{"n_layer": 16, "d_model": 256, "n_head": 4, "n_kv_head": 2, "head_dim": 64, "d_mlp": 768, "vocab_size": 4096, "activation": "geglu", "norm": "layernorm", "norm_place": "pre", "norm_eps": 1e-06, "positions": "rope", "rope_base": 10000.0, "rope_fraction": 1.0, "qk_norm": true, "attn_scale": 0.128, "bias": "none", "tie_embeddings": true, "parallel_block": false, "extras": ["value embeddings", "short convolutions"], "init": "normal", "init_std_qkv": 0.0473, "init_std_o": 0.0, "init_std_up": 0.0473, "init_std_down": 0.0, "optimizer": "adamw", "lr": 0.00353, "beta1": 0.9, "beta2": 0.99, "weight_decay": 0.074, "lr_head": 0.00794, "warmup_steps": 364, "schedule": "wsd", "decay_fraction": 0.6, "decay_shape": "linear", "final_lr_fraction": 0.0, "batch_tokens": 131072, "seq_len": 512, "doc_mask": true, "train_tokens": 573900000, "steps": 4379, "dataset": "wikipedia_en"}
Each number is 128 + 32 x the weight over its row's rms, rounded and kept within 0 to 255. Layers, rows and columns count from 0. The size above them is the row's rms in percent of the matrix's.

# layer 8 MLP up, 768x256, rms 0.142, rows 152-155, columns 0-255
size [107  94 102  98]
[[218 122 148 130  97 149 107 150  99 127 130  94 113 137 128 155  76  58 133 154  95 163 133 108  92 138 170 122 113 117 143  86 152 191 123  83 110 192  52 158 176  85  77 134 129 108 140 137  82  90 148 201 197 187 163 179 157 106 130 200 125  38  43 106 162 188 172 105 104 113 130 110 103 138 140 177 122 144  86 154 182 134 183 101  65 136 120 146 116 135 110 129  77  93  80 130 176 137 159 197 172 161 137 157 145  94 137 144 137  86 135 119 124 120 153 177 118  83 132  77 142 121 137 144 110  72 134 154 103 104 121 151 139 108 124 110 123 142 190 131 105 158 160  93 135  75 104 124 181 114 108 101 166 103 162  70 113 163 110 134 117 124 131 124  97 123 152 115 153  95 110 123 163 106 108 121 131 148 157 135 167 151 168 147  77 121  66 130 115  99 163  96 145 128  95 123 122 188 118 121 152 112 115 115  98 101 129 161  90 122 115 142 128 132 132 146 109 164  70  90 203 141 193 112 121 171 107 121 180 120 109 164 136 150 119  87 120  95 142 129 199 122 127  67 158 153 119 128 175 120 109 126 156  99  90 114]
 [109 131 196 143 140 120 147 137 145 160 137 107 166 119 160 123 116 153 124 122 181 143  64 147 162 150 127 130 103 144 122 162 146  86 100 177 102 103 125 123 135  87 155 115 154 148  78 131 115 113 186 170 120 164 125 149 142  74 134 111  77 113 126 112 131 124 122 101  91 102 104 111 120 110 221 154 130 148 111  87 135 175  99 107 147 165 104  83 213 180 107 119 182 108 153 100 125 107  96 157 126 151 121 151  91 146 111  89 154 144 152 122 111 186 111 166 135  78 127 157 157 184 192 116 194  99 161 148 111 154 143 149 121  98 159 188 148 123 172 107 120 113  90 117 157 107 136 123 131 122  96 129 153  98  79  98  71  65 106  90 182 147 112 128 150 134 149  73 143 165 146 170 128  71 127 122 134 146  99 112 105 159 144 130 113 114  74  75  93 164 109 143 108 147  82 136 146 116 159 106 175 107 121  78 157 117  85 165  88 117  71  80 154 105 135 124  84 112 153  68 196  60  78 128  83  88 148 179 143  76 191 186  70 131  65 113 123 151 182  61  79 131 123 153 112 103 127 134 140 117 116  37 128 133 118 152]
 [ 85 110 149  77 125 150 120  74 126 133 149 135  72  86 129 126 104 145 108  81 143 107 127 168 126 126 127 180 160 116 112 136  77 167 176 168  48 125 108 164  71 104  76 110 124 138  74 125 127 114 153 128 123 176 132 116 169  38 162 160 128 117  68 114 120 166 100 122  90 183 196 159 148 123  90  78 132 142 138 131 163 114 107 134 151 156 128 137 164  77 110 143 120 103 139 121 143  94 183 148  95 140 165  94  90 196 113  85 172 195 182 143 207  92  72 132 139 132 193 194 136 111  98 120  87 108 154 129 127  95 145  94 134  93 132 131 115 130 142  93 146 128 142 167 107 135 108 118  98 156 137 140 148  31  84 137 150 128 161 111 192 103 189 124 124  97 118 187  97 131 104 124 128 172 153 194  61 109 113 110 116 104 143 174 163  98 104 105 189 115 111 113 161  89  93 201 127 111 127 180  90 148 167  98 108 161 110 158 128 196 118  96 121 136 149 109 106 118  99 131 158 136 141 119 121 128 101 143  85 125  82 128 145 112 120 130  96  91 173 158 102 101 183 107  99 101 147 140 139 131  82 152 175 121 191 105]
 [121 143 151 159 126 135 132  85 139 206  78 140  81 110 136 130 109 147 112  76 149 108 147  67 158 121 110 161 173 106  97  90 127 160 113 117  95 166 143 143  67 170 142 147 133 118 147 135  96 125 204  93 176 111 129 122 152 159 140 138  62 135 142  67 112 132 131  95 130 169 105 139 143 123 173 100 108 154 164 176 187 131  85 106 156  75 113 185  33 122 182 171  97 101 122 151 138 130 106 124  99 157 176 115 120 127 118 122 131 179 124 117 100 129 162 142  84 115 138 106 171 126 193 153  96 129 162 101  73 112 158 105 129  95 218  98 120 108 162 129  83 120 109 130 154 149 126 106 149 162 106 135  82 126 152 138 116 123 106 183 112 132 117  69 140 186 160 131 114 125 156 102  90 157 112 131 122  97 153 138 136 198 134 159 111  97 134 152 196 116 144 185 135  83  92 123 142 123  85 160 132 150  95  92 158 141  62 156 169 105 146 128 145 142  78 113  72 164  78 146 181 167 105  85 126 127 156  72 161 135 100  88 122 115 171 186 108  45 132 173 144 133 179 146 193  72  78 126 113 105 126 134  90 158 163 176]]
# layer 8 MLP down (transposed), 768x256, rms 0.133, rows 152-155, columns 0-255
size [106  95 103 101]
[[ 97 178 123 114 169 110 150 209 138 106 165 143 126 152 124 105 167 113 154 139  91 152 149 129 133 116 157 121 118 161 147  99 172 131 155  50  87 139 133  82 167 120  87 107 149  78 121   0 123 134 179 134 138 101 106 110 113 110  84 137 134 138 105 164 122  98 190  63 113 188  79  96 166 114 121 150 111 144  60 136 103 138 128 102  48 118 130 118 147 121 101  86  92 159 126 165 161 135 118  92 149 122 148 122 188 141 180 133 164 105 134 117 111 127 181 131 108 189 147  99 131  86  78 140 159 110  96 141 125 138 105  86 156 116 136 122 112 141 135 137 135 166 205 169  84 102  92  86 123 145 108 112 158 103 157 147 109 152 137  87 103 155 127 125 147  75 126 185 116 124 127 141 144 203 174 113 112 216 170 123 174 140 103  84  87 175  91 130 161 104 118 137 107 164 163 174  63 127 127 123 115 117 151 112 157 116 135 149 134 145 146  97 140 131 147 169  94 136  80 166 108 149 121  85  85 168 133 142 116 117 167 164 139 165 164 143  67 108 100 121  99 136 145  98 136 170 144 133 132 157  99 100 149 145  50 102]
 [147 150 138 111 119 192 153 130  97 112 124  94 134 139 153 117 103 108  82 159 128  75 114 163  86 115 153 133 176  81 123 120 160  88 125 134 117 167 111  99 166 149 164 123 161 112  96  61  84 159 157 135 175 149 148 110 182 166 161 138 116  86 132  82 146 151 157 121  64 104  70 195 162 114 210 106 150 169 140 130 142 103 130 102 116 111 144 116 135 114 111  63 122  93 119 132  92 128 125 148 135 209 110 152  99 149 130 111 168 171 118 132 116  66 144 139 179 153 155 132 128 102 141 152 131 115 108 112 124  74  74 137 118 157  79 158 103 139 149 127 121 123 129 131 132 150  96 166  74 133  85  91  52 136 157  53 156  86  53  70 113 121 136 114 108 117 168  89  91 162 125 138 142 116 114 132 120 106 156  73 158 175 161 111 176 196 179 186 141 116 134 180  91 223 169 143  99  92 128 129 100  77 160 139 132 156 114 153 102  68  98 125 161 150 134 112 232 126 143 139  95 166 121 151 127 132 137 154 114 175 166  80 142  94 125  91 107 134 161  89 116 193  82  94 137 161 146 130 149  88  77 125 123 134 101 103]
 [ 70 101 142  64  54 135 130 118 176 110 139 156  96 142  95 156 176 131 155 113 161 144  69 160 128 138 136  95 131 160 126 153 129 137 122 192 149  60 108 168 139  85 201 155 162 122 108 200  94 155 174 103 152 155 176 131 146 113 138 108 155  94 182 113 114 161 161 100 134 121 202 117 133 108 122 152 113  82 156 179  60 138 158 129 102 167 108  87 202 134  87  79  96 137  99 117  72 105 100 174 183 140  92 112 112  74 127  98  87 192 134 158 135 167 136 146 117  82 128  84 169 156 113 124 109 160  60 178 118  59 173 128 159 131 129 157  78 102 181 110 119 108 138 142 157 129 134 136 163  83 152 119 188 173 144 120  98 174 129  95 110 117 129 103 129 139 176  71 147 154 112 184 132 130 117 161  95  70 163 101 124  64 152 150 142  97 150 114 166 119 145 119 113  97  99 141 124  88 107 156 148 153 169 160 117 126  83  56  65 123 117  93 111 109 142 114 101  98  92 159 145 148  47 125 148  94 131 149 103 131 165 111  97 105 103 109 105 142 136 114 119 138 149 153 153 169  92  97 107 176 144 124 173  93 132 152]
 [ 87 128 135  81 101 136  90 104  85 137 136 127 129 167 137 124 127 137 132 162 129 133  79  61 137 102 131 100  88 135  85 105  62 119  91 131  97 176 138  98  59 122 147 110 140 108 144  44 122  94 143 120 141  57  63 112 127 162 170  99  74 140 194 188  80 107 161 138  97 131 130 165  86 136 162 157  87  99 141 169 176 135 121 202 113 151 118 171 110 141 208 121 113  74  81 121 160 136  99 102 138 188 106 118 157 140  93 169 141 140 194 104 127 105 135 123 138 160 159  75  94 110 212 153 152 102 179  82 116 101 163  87  62 163  80 143 164 120 145  89 137 202 136 170 105 151  98 148 122 139  30 118 105 158 118 157 143  94 136 150 135 152 104 144 106 124  88 167  88 107 131 153 121 147 135 113  86 133 151 110 140  98 114 131 158 103 147 140  68 101 130 172 155 141 141  60  90 143  73 146 136 124 112  82 197  93 144 133 142 186 196 105 119 136 123 190 121 123 128 170 132 118 130 128 149 192 160 157 163 173 110 136 177 152 120 129  78 135 127 118 111 124 119 134 139 136 165 148 156 140 103 114 116 121 148 126]]
# layer 8 MLP gate, 768x256, rms 0.133, rows 153-156, columns 0-255
size [ 96 102 100 101]
[[174 150 147 218 170 127 103 133 164 104 117 145 123  63 101 117 108  75  83 154 146 132 144  82  97 121 112  91 171 125 152 150 139 150  64  44 142 162  57  82 149 106 124 180 103 143 208 133 123 145 165 121 104 111 116  80 137  93 127 152 140 104 118 137 127 174 117 107 170 133 109 116 172 117 113 144 127 139 137 132 132  88 137 107 176 110 123 137 128 152  80 144 104  93 123 135 110 215 139 168 116 100  79  78 102 150 113 177 124 106 109 133  81 142 130 130 129 125 148 152 130 101  49 142 101 110 129 142  91 109  90  96 110 101 171 124 143 113 138  63 110 168 140 139  94 180 137  60  69 161 110 136  94 122 181 141 137 180  85 185 121 179 167 111 118 114 128 206  99 134  65 132 170 148 140 129 101 106 144 125 184 107 181 142 107 156 124 164 106 128 133 133 136 177 119 117 119 129 156 165 147 110 178 179 141 122 157 176 145 114 186 109 219 160 160 130  96 159 150 140  58 108 126  88 128 117 117 106 110 137  91 115  71 146 170 200 197 138  76 126  84 113 124 119 143 112 179 116  76 112 157 142 136 120  91 143]
 [148 159 143 150 188 149 175  99 115 100 139 159 193 119 161 176 132 129 152 101 116 100 156  93  82 110 158 146  94 102 179  92 162 124  87  73 154 187 150 106  97 131 147 203 111 108 185 128 125 124 143  51 173 157 173 131 158 147 140 130 124 112 125 136  92 117 147 164 137 149 122 139  83 130 129 175 126  94 187 114  62 141 142 110 100 107  88 157 101  75  90 153 103 138  85 123 100 117 129 161  82 108 116 122 142  85 201 120 197 108 175 166 115 150  97 160  98 172 139 218  96 141 109 128 145 126 154  91 131 153 112 121  97 140 111  77 124 161  71 121 146  87  92 140 133  88  67 162 121 101 151 125  66 103  85 173 178 108 117  75 146 192  91 174 146 139 187 105 129 134 132 124 133 145  91 142 161 148 143 100 176  84  92 110  97 122 113 169 114 161 137 111 122 149 149 127 103  97 118 132 120  98 134 101  92 179 145 194 156 124 157 173 145 131 111 142 122 114 123 124 122  84 139 189 157 182 138 128  77 110  94 117 145 169 171 107 145 120  96 170 136  68 169 129 177 111 101 116 130  73  62 170 182 108 179  83]
 [129 142 142 164 134 123  73 147 115 116 175 127 141 111 118 135 167 113 164  85 102 113 124  76 110 112 164 135  83 112 139  99 215 114 132  93  84 137 109 149 147 148 111 124  84 138 193 151 132 105 146 130 178 125 151 148 193 100 108  95 179 125  89 113 112 124 216 129 157 115 179  60 167 112 188 131 154 129 100  96 130 161 142  45 187  87 108 147  69 140 160 104  87 143 106 143 103 147 107 172 128 147 140 184 122 124 119 138 103 119 124 160  77  87 129  94 164 145 113 171 156  83 131  97 166 117 115  92 175 123 111 143 121 126 129 160 122 158 150 158 130 163 131 188 158 148 133 137  82 132 128 164 110 136 121 119  94  72  35  92  97 133 116 171 114 105 163  93 137 133 135 106 132 117 165 134 136  86 155 149 129  89  89 152  80 181 202  65 103 186  90 101 116 159  80 171 162  71 118 122 197 108 146 170 137  88 123 105 112 149  98  93 119 123 128  58  95  75 121 114 148 156 130 154 142 144  61 150 126 110 119 121 135 158  85 114 151 118  82 113 160 149  95 176 108 144 171 123  97 174  55 167 163 175 136 183]
 [134 102 130 155 144 136 113 156 165 195 199 148 144  73 100 173 143 156 136 177 166 131 129 109 167 144 113 113 116 135 139 138 141  69 120 141 105  68 181  90 135 164 165 135 182 163 106 123 133 101 174  57 155 145  52 166 141 120 175  46 157 132  81 147 136 122 155 166 109 120 159 187 158 104 135 177 158 129 101 161 126 104 124 140 149 123 111 167  89 134 131 173 127 114 142 147 163 118 140 153 140 102 132  83 170 124 129 141 119 202  95  98 143 110  98 114 167 150 157 153 125  93  96 132 119  90 152 137 115 180 114  95 127 164 211 107  70 130  74 124 115  68 197 140 115  66  64 121 108  55 151 143 152 149 130  80 123 107 113 144 153 111 165 176 132 123  99 141 131 108 134 135 152 163 122 183 119 134 121  92 161  93 170 147 106 154 103 110 157 100 150 122  89 223 120 100 113  91 173  92 123 150 136 149 136 114  68 135 132 111 105  95 145 113 103  89 127 115  65 139  64 144 101 132 138  87 122  85 190 112 135 176 110 158  93 119 184 126 105 106 163 157 104 142 149 119 169 108  93 146 101 173  47 116  79 170]]